From a checkpoint of a small transformer trained on Wikipedia.
Architecture: RMSNorm before each block, embeddings untied during training, local attention windows, shifted keys, capped logits.
Each number is 500 + 40 x the weight over its row's rms, rounded and kept within 0 to 999. Layers, rows and columns count from 0. Numbers have three digits each. The size before them is the row's rms in percent of the matrix's.

# up: layer 5 MLP up, 256x64, rms 0.403, rows 210-255, columns 0-63
# down: layer 5 MLP down (transposed), 256x64, rms 0.202, rows 210-255, columns 0-63
up210 086:457474484506551526521540534388500464494560489517519547475478563545441466475579514542563429545455554502486480561560558428522542512529496566524487468521498529495516483488489514485488524437494553
down210 094:538505590490473551523536529456530490458455577433567528517524486478561520491564475523517514525487447520461479502579524483496496504506526575449534483509475468485479511515463573505513457488444379
up211 070:558430480515433526507457544472458508475490475448513575542538452447563503510441547528553497526519529493535543465492524452493560485523419482459536488518497557502468526492582540507456401481493528
down211 075:582487500467482515485519503560478533472420461473407590546439536500478559546485519426500520487473491499516570527476588512489432455481463476514535508498492512513522504501602510521456488524541496
up212 098:503519470485572464476459537508485495508495463510386541512511452475508441487474482510518479444478501488585504506488508505529439487610528498441500497484475549397487495519566501480495561493462594
down212 090:538541542474513478377477509467484543504498492474427502585506462483509537511498487486531500559428499476537546487516488525507481503529541521446593562491497468435476509509530528489511531518549378
up213 121:507539531455410491512489515556558553495479477447506595541511475532497513490435526458493424449535483447541435521457489513513465499477488514496527498545468547461457512453506526611466448568490499
down213 122:470518505589447517516531529504557402571499478562547546505552561477460512498496508508521477513516473589446494500491473550438597541501544471452546513510537501510491459478474517466572552487487501
up214 127:603418538433498495525508478473458451431451436487500473483494546477569520537502498458467430465473493513510504495491468533474465555458473577486406489545473450529483537543548504498458473477468472
down214 108:434488477514528518497511463489534551403539496444497474474545475477433514538501501449462550484515552489472479486482502447454561459585461472542499525443446505486513570490492473477407505546529412
up215 105:459523498423460461532450588509525511517455432453528502471445446438519494487521492460439460452449520526528461540502496530454429499573457411512473461517496564507498481488445491461479539501530450
down215 103:492424469519516533432577460479528441493559529559508553464480480456555544432470460424564505540471483492467555481497506480536480498431465484550540559489438505526568551515491532487486545479478509
up216 099:492560495502481516564480473535529518503453554512562407490548482526468476521482520515465484465592454440492524526526538561476521548387488477595523489492553512548545524463527488497521447550508515
down216 103:476469492460474536495525490451471503516502448480487518558542442542474529423444434540469490511600452453458505425547508546579471510469492555512475458430489449546542487529516539534529548486456480
up217 101:490467501432443504531536499481465564470522492492503476522501512485494514509498404569489456477507419633497518516501503408477503503489518521462456468492512494452473479433524419529456466547469564
down217 099:486540546467519535481537493468470575578514456458467470513503452555497494525503504554524537468498508475463496471428519533607489488446468527543553555490450500497468530420467529504435406468542511
up218 081:456506475546471524500505407521465532444489529484490544527497470519441561495511524515524531484458513510457519508475474459513453412530566462494578451443469525547573550507400469508519522504445561
down218 085:542555518459526459485483551541571489575500566491529570476496509486515488471470543436482439467501464487490427472471540483468532508484562514530484480532515523482479553538496503486421425442474391
up219 093:411508462464541402539479524519522479467512499583466521516454463533438510518559472497494485531500424505581433504502488426477551500486532446451450525475498526552488442491518501489478461453435521
down219 092:585541503514520541422529498524557555532471476465484509503554530461515503437510529505524550451514430575449519567493479573533479454540485518485589512442498485522505507476523506487522502597548535
up220 125:522492585510553440491501484486540491484420512452504545465485520477491474529511465472542488485529487444542453517450583529504476488542485529543512532629452512529404513557478480557473447494530516
down220 122:440489492532488494356451522508500549555532479617480479470485522462481455446464446429470503481511502585509513473497492503550569515485498470500428479488487513484529481475503473439512531523484459
up221 126:471607487499524547580503487444511509515499460417448483436442462481572507484510435478441497480547514563501467498437487501501495487604545545533478479524506535511534509512549508495443474500462452
down221 132:477505521482516587479445499461442499483521501530541536541536499533523539455518513483513502455462490530480521502467498524567478490475496544495465547504623418501541588491599520469502544505526590
up222 087:456457448508461475539526459467517476381533409473532547507524527510511433454535490576554442462553478532543469526500482467527439488517504494452464458500518507465501479509537435427475495516486438
down222 145:482500494504479485523497450495434508498480496489476508478460466535512471502469491559486476488506495480492478493515498540498525506514492504543537493520503497516486478501464517536515509496511236
up223 104:499509458496513513493451483431504569491505512451499474515509504539521395512445463498535460428490518503502591478519465465484472542494557462655496443492515515432474483500454504518521497484462535
down223 092:469498562517493516427551509516458482482515494541514534513498514520542540525504504510498526584514498478508463522510567572553512476457496540373501497516423520514571560505554541493518474512480386
up224 097:498525511426522459603569497481485533504512515381548502561496491524480507588453512474491508473505413559510468499578486468507527450514526449508458532479550540449466520495484531529504544470495527
down224 095:450509495536471548447517476496512509459424422488530633451482507487538535453485494484539514491510496506437518487447500533497455499540436561573589485526529468476490563518501493482472455523535559
up225 101:591436468457503479530530421540461498525483469522462527463540553511490542526421558494516581526408540471472532501523541515529504514591538491490497503558527483490527514525421474515499451473444507
down225 095:561490529550522458509511430537432502470484524516467503504496562463507538478511528462531463486446467525534534526485489464580463510490599453520554418524458490474519615464465459502460480537534541
up226 100:473483476487515467529490483464497515550487527528460468476511565582450475436506444527500418455553456544536507404424464463487525524491504513464538517570466483502530461496581465459440432498512530
down226 087:389510504494443446505501449451505533577574472551509500570526515531419503536568517508502510520553487481559534562468461482500532442501482451491512510488500481424491565467514487504441463544461512
up227 084:499560501450490481515516459523511502514492444590561508542517443552502570459467502502526529558508470565514549469499541514509537571463536478511525432525473511500566505456565547434516524503442594
down227 079:531486492493474479447467458400522502465495556556509464522521490533488498550460556500462526583446558594478580483515486480527525509506430433518538438474477484495572522465530507456514542478462457
up228 083:443491498518548456447489486515516494457495525462506576551505445560455511520557481564548530544493488435512515603530536428484418499506528447500455515463473447475515496508469516541410508473520550
down228 090:522524515465405506593502503534450512576493552510491457462516513457599476463518522445527469518470471537503558464475466483564502518493458495447558517517467495461511504528521529536577456495454414
up229 097:405506484517500524554534484459475471477459476535441524492530532544428541436518539474568446533521456478503473501468530490505526533490520509507501463572448472614475441552480486556545453461557504
down229 112:502528533508453533348482528523498494488537549456511513486544509446522551502499504496449522538463505528499507481534436496460478450482511479496505478486533456460519596482506505496495521537456355
up230 095:523526474519433559512510491540536480561483477415566459496463425581547524547532521486459590461538561454539458542455562518460491483544487491502544480530480488542501589489489517533524496518497516
down230 103:476454508467509448378452530473486501490466489511502505495492513426430457460509445502538525489518473541473458461494511450516447492483455480527457528434446480505473478571472467506415445525448411
up231 092:523513588454462516542572561474543447462474536474525535529439552516553472521521505451453545450512511403535535469458571516554471496543534478516527424488509490511546503461491550544503509528442505
down231 089:451476437448483492528490522438510506416512515608459470469447514537516525444484488504520430486434521442506480513540467449487459542450538572555517488498493505482519474560501526549527538527499406
up232 096:520537518485437453511514530502496486506449481550551509597498544505509491517442469462495451420526543510445483432527542461468469463507413464531482501473532448472406479579498483470453537437523511
down232 091:395467508532513488416521528508537489495506583496482509458543440459503560475532465534512485544492488561589507531511512586507507494461590492464536494552447482531601512470484514520496489511492470
up233 087:464538533474481524523511497463510506601564516497525553560481438538464520483511528488500539443533521500450551519493539530527551527540504564493511492483460430457515559518460600498517458491615526
down233 096:534462504460514430510503495546497487470471488548520456495471538495485439514496466517499452496451508465519463499524486474448381466465484465460494541568464516492485529472518428492495491548472339
up234 107:449451505488456470571518557527476429481544538600486470457448505475456501494508451508439519527570567500515442546547477413502518525497498457505497544492538501448488458513477473509481572454524566
down234 101:458553502526529482496535469535446517504471524514484394523550474533549495558514476451514459469456555456510536516478463487561465503442439467501446513551521491569478520544551407484424500514555462
up235 107:548538460532509562510517489503525562505480435542439498486558517514519475432549497537485569526558550535514510453499448453534439518550507536420469472514545504599510506539551470503458427546498493
down235 110:516519502488506565533471520518483484487498482532439533472463535539428484464525507613510534456437593534480532480445507519517423558496506542595524499438504514468500494457502484460466509457566443
up236 103:461473438515418528485428421569500497499497434537440546545555538454488543492491439462472521470525524524538510554475414490504462521523512494553468496582560468505540452535484479481510537487548480
down236 101:514523526478445494466585554436521496565484493476472511517507472481432482505406502495506477542492464498526517448455508520511554492488533448509532566499471495529422470538516502598481437474437406
up237 095:479491505506497492479478447484510502500478565441453473483493480517482546487488495414516420431560517485491513501541496461505514391573518516533560548519610491516458548571513552471509473564472514
down237 089:479507494531516527382516483477452518460584533498578532516519493563469529443522545558511502473539466492511518525451502510531465470520498545465397485466431407516474510492539472529438469487464493
up238 092:455535508483548549541442464461489544549491454487515447442538522496464445510582541494409489501556489517473463475556479498511460492487475398458472555458513457458469502474504535461423473475440526
down238 097:441442488495518491503469452465557473521445486460523489530531576486464506457479516511488500489508541471448479513530452468487477488499487487462511459533493509461496435471532473466365417584570422
up239 105:562565470441486532510498443497546494538588456524476504427555466533507556538534577475454486535515523476486474520486530567517437526555530542545495511514505410474534486563471478517472500568529536
down239 104:473438549505500439476494505513515534459463466440500485544495493513525551394513467504545493461516514526479541500531547444447566441424541489439525503516524522493480544482400573527507514474429457
up240 136:575565479512468484483402502471510497496411565453519529540471467476460431494514504461535501487499501494613465509440475489537515458534481505500479469521503454472489513557517556555514422559474547
down240 119:526532550534475499488509478522491510413495551462541550469450461462482441496537499468549542431481507550546478424545544505530537514519499517456539546441503453532494502575462566482467468572471584
up241 094:530544565472552535564487471512501447516465471483469527485568552390507484529522561464466575466458545531518505477590542481426492531490456448536464547501508508479454484563559520532510494512510503
down241 095:481499479543491542467534534431485567473587505531507511541482439572466511499505568413507545487509511457469507551491486419541483529562473482499553460521511523445523568524558509540518488511493593
up242 095:581443501552453518545505494472517482488520561494507503469407492418476388503502445454424517505479546517589439478521479471517442448497532552551518512485514546512464509508521459518540496478503514
down242 137:471482568497523528613513549550491527518547512415573511477542474500420533470465490541515470536501522560470566465544493491478481455492472486480511547435505498474475473473431462444538522505486582
up243 104:484453455491515465488520530452581575467492551511543398504412509450548464519462501516525485489471535414459524533490491492536460473466491514539507535524510555561495528521440536518562460426542514
down243 114:446454512469468545562563548503505501519522499476463444540497543467604521521512515486454503518514458508519486524502495519513542484555472556538511511545460434509482501460466499513580504525527344
up244 022:486452542500423534494544440494545521569482503522558492465497497485468534426426588531543534488473485475500538437537469458416490482445485463450496431482487443495502530506465508509577541519552521
down244 021:513496499439512541426474458532459482490467497568536473506471513460486427550488519527562416481505540492529484597493484429538593474463512492507496525527519465424488521515545513457422498471516437
up245 089:510535469465511544489465565484525582447508551500481524529522571476509503425443601475494535467541495463463538483484479532508455452427508449509509537509490565442517489519612474481491475504445523
down245 103:501515483440590420458523475456507480530502509556497530462526492541458419458543491492481421490512466519487447559538483399533495498484475443492488489470421460462481485496530528521526487461519401
up246 033:439443517531521568439463483506499568502420477502487436473524545541499555423579488525482532474515412517536510487485545514490448450489554533451495543533464506531489474563472480521499555432467523
down246 028:492482533523542551483481531541519462487474440506501499434511530449518482479539486474461444433563569507452452505537545490445538424514479471459483484354501517506456518495488550568485526448511499
up247 053:517554497504436503472559483475553454443470528436465451451545493460530512505515464424471492483517524584502477364490469474463484515517498457479537507450546492543492523463507466472549498498405512
down247 050:500526497466585526487488491521439565536515575462525446546581498463505525565518520530452508478400467480500547490479474494429508522572468479526479481422490495523494473467515540500583485523452443
up248 105:603494472503524540508544522503539390483450517471509499529530395473458469529515561469492517488509488523485560526488447513586522523497407457530438469511507507573448460525513483506496532483484518
down248 080:433461508537481497500500491459478461528536475504544520465530472491428511507563560469528505466498520510444530540455532554457512526456488459547522459445436477575451541506441569495409502579521559
up249 121:559436525491475458555466506471558508465545520497487536450382551505522572508496508478491478540506489502539495484501427472451449592478488460564514470518579428497438504493528535492537460520491523
down249 114:461550521542502511531487559430589505456473546512411475499503519519501520562506511520551505522500480440509455487562508517545525539435552518483423463517468543548455549513439567495519479445563529
up250 131:526439504519541496520518454504501527560494465448535508412528502498526504511446476531491484543569590452459480514481564600484450482508481484521523473548467475472469388488443425510510479507505549
down250 113:453541515521548531463492488453497493538495435425482487572501474476454542460528530459542529544512527463420460512473495462492513482511549414444446511490498466518507486589420519553521467498530411
up251 085:512456451453390543470538454471528524527476449480457565515575500537472478516426474446526526532573573496471489502447481567485488513510489537541494472459541522444489486500507467593515498515558498
down251 083:525581468527544461497481542476509466450480543492542451608503512485493567513519555541515495562471517429467493619484478517507566491477595494481542544512499469487527496561494519511444529482506492
up252 095:425502426432439473524390533494481487493523489532489536478440549444543511462566508513557478432510482484475468507500539419477449514540425510466506546490520503543458496535514451444473470503476466
down252 099:495512496478483494545565543487514479544525450480516473530565506521470477444512513498492483514524460505525608486541460514504428477454528482505567408475576531476527520477497520502516572549467374
up253 105:496480474546502516523443453545527579436488487520509426431503477500517499412479511430497488482524538538449614480438558507533483505533502514468481469460566580533464533512444475467537492491484490
down253 094:501510495519510505425461520517431475488570514612472537491509530516496516516504560492552446501495518500508475522484524558459521498462559500440533499537466496514486475540512509517502525519560328
up254 111:528470443448463452450472502510530479437491469438490559513479518507458558513415542389483536470548519510516499584457490495442464570471521523469481490501536536451478465547544455438460512491521506
down254 112:419455510479584448493553464504427494562495516566514450517512503525458499423529519513554448532398512445447427459570458515513443472513525485513485496525469477541509535458480490521482487505505542
up255 100:521424514491499472547522409548526535561585564510530514480399501506482426488516518526516444491509544452444502505521500470440549559516484537481470488532577536502497536524435506515482559479520544
down255 109:522424507527555422461510453605512490488537570534484563492445540430497450469493510485483489498456542460483523541504576452465510583470457508513490461582530465476483463533529493517537504480461512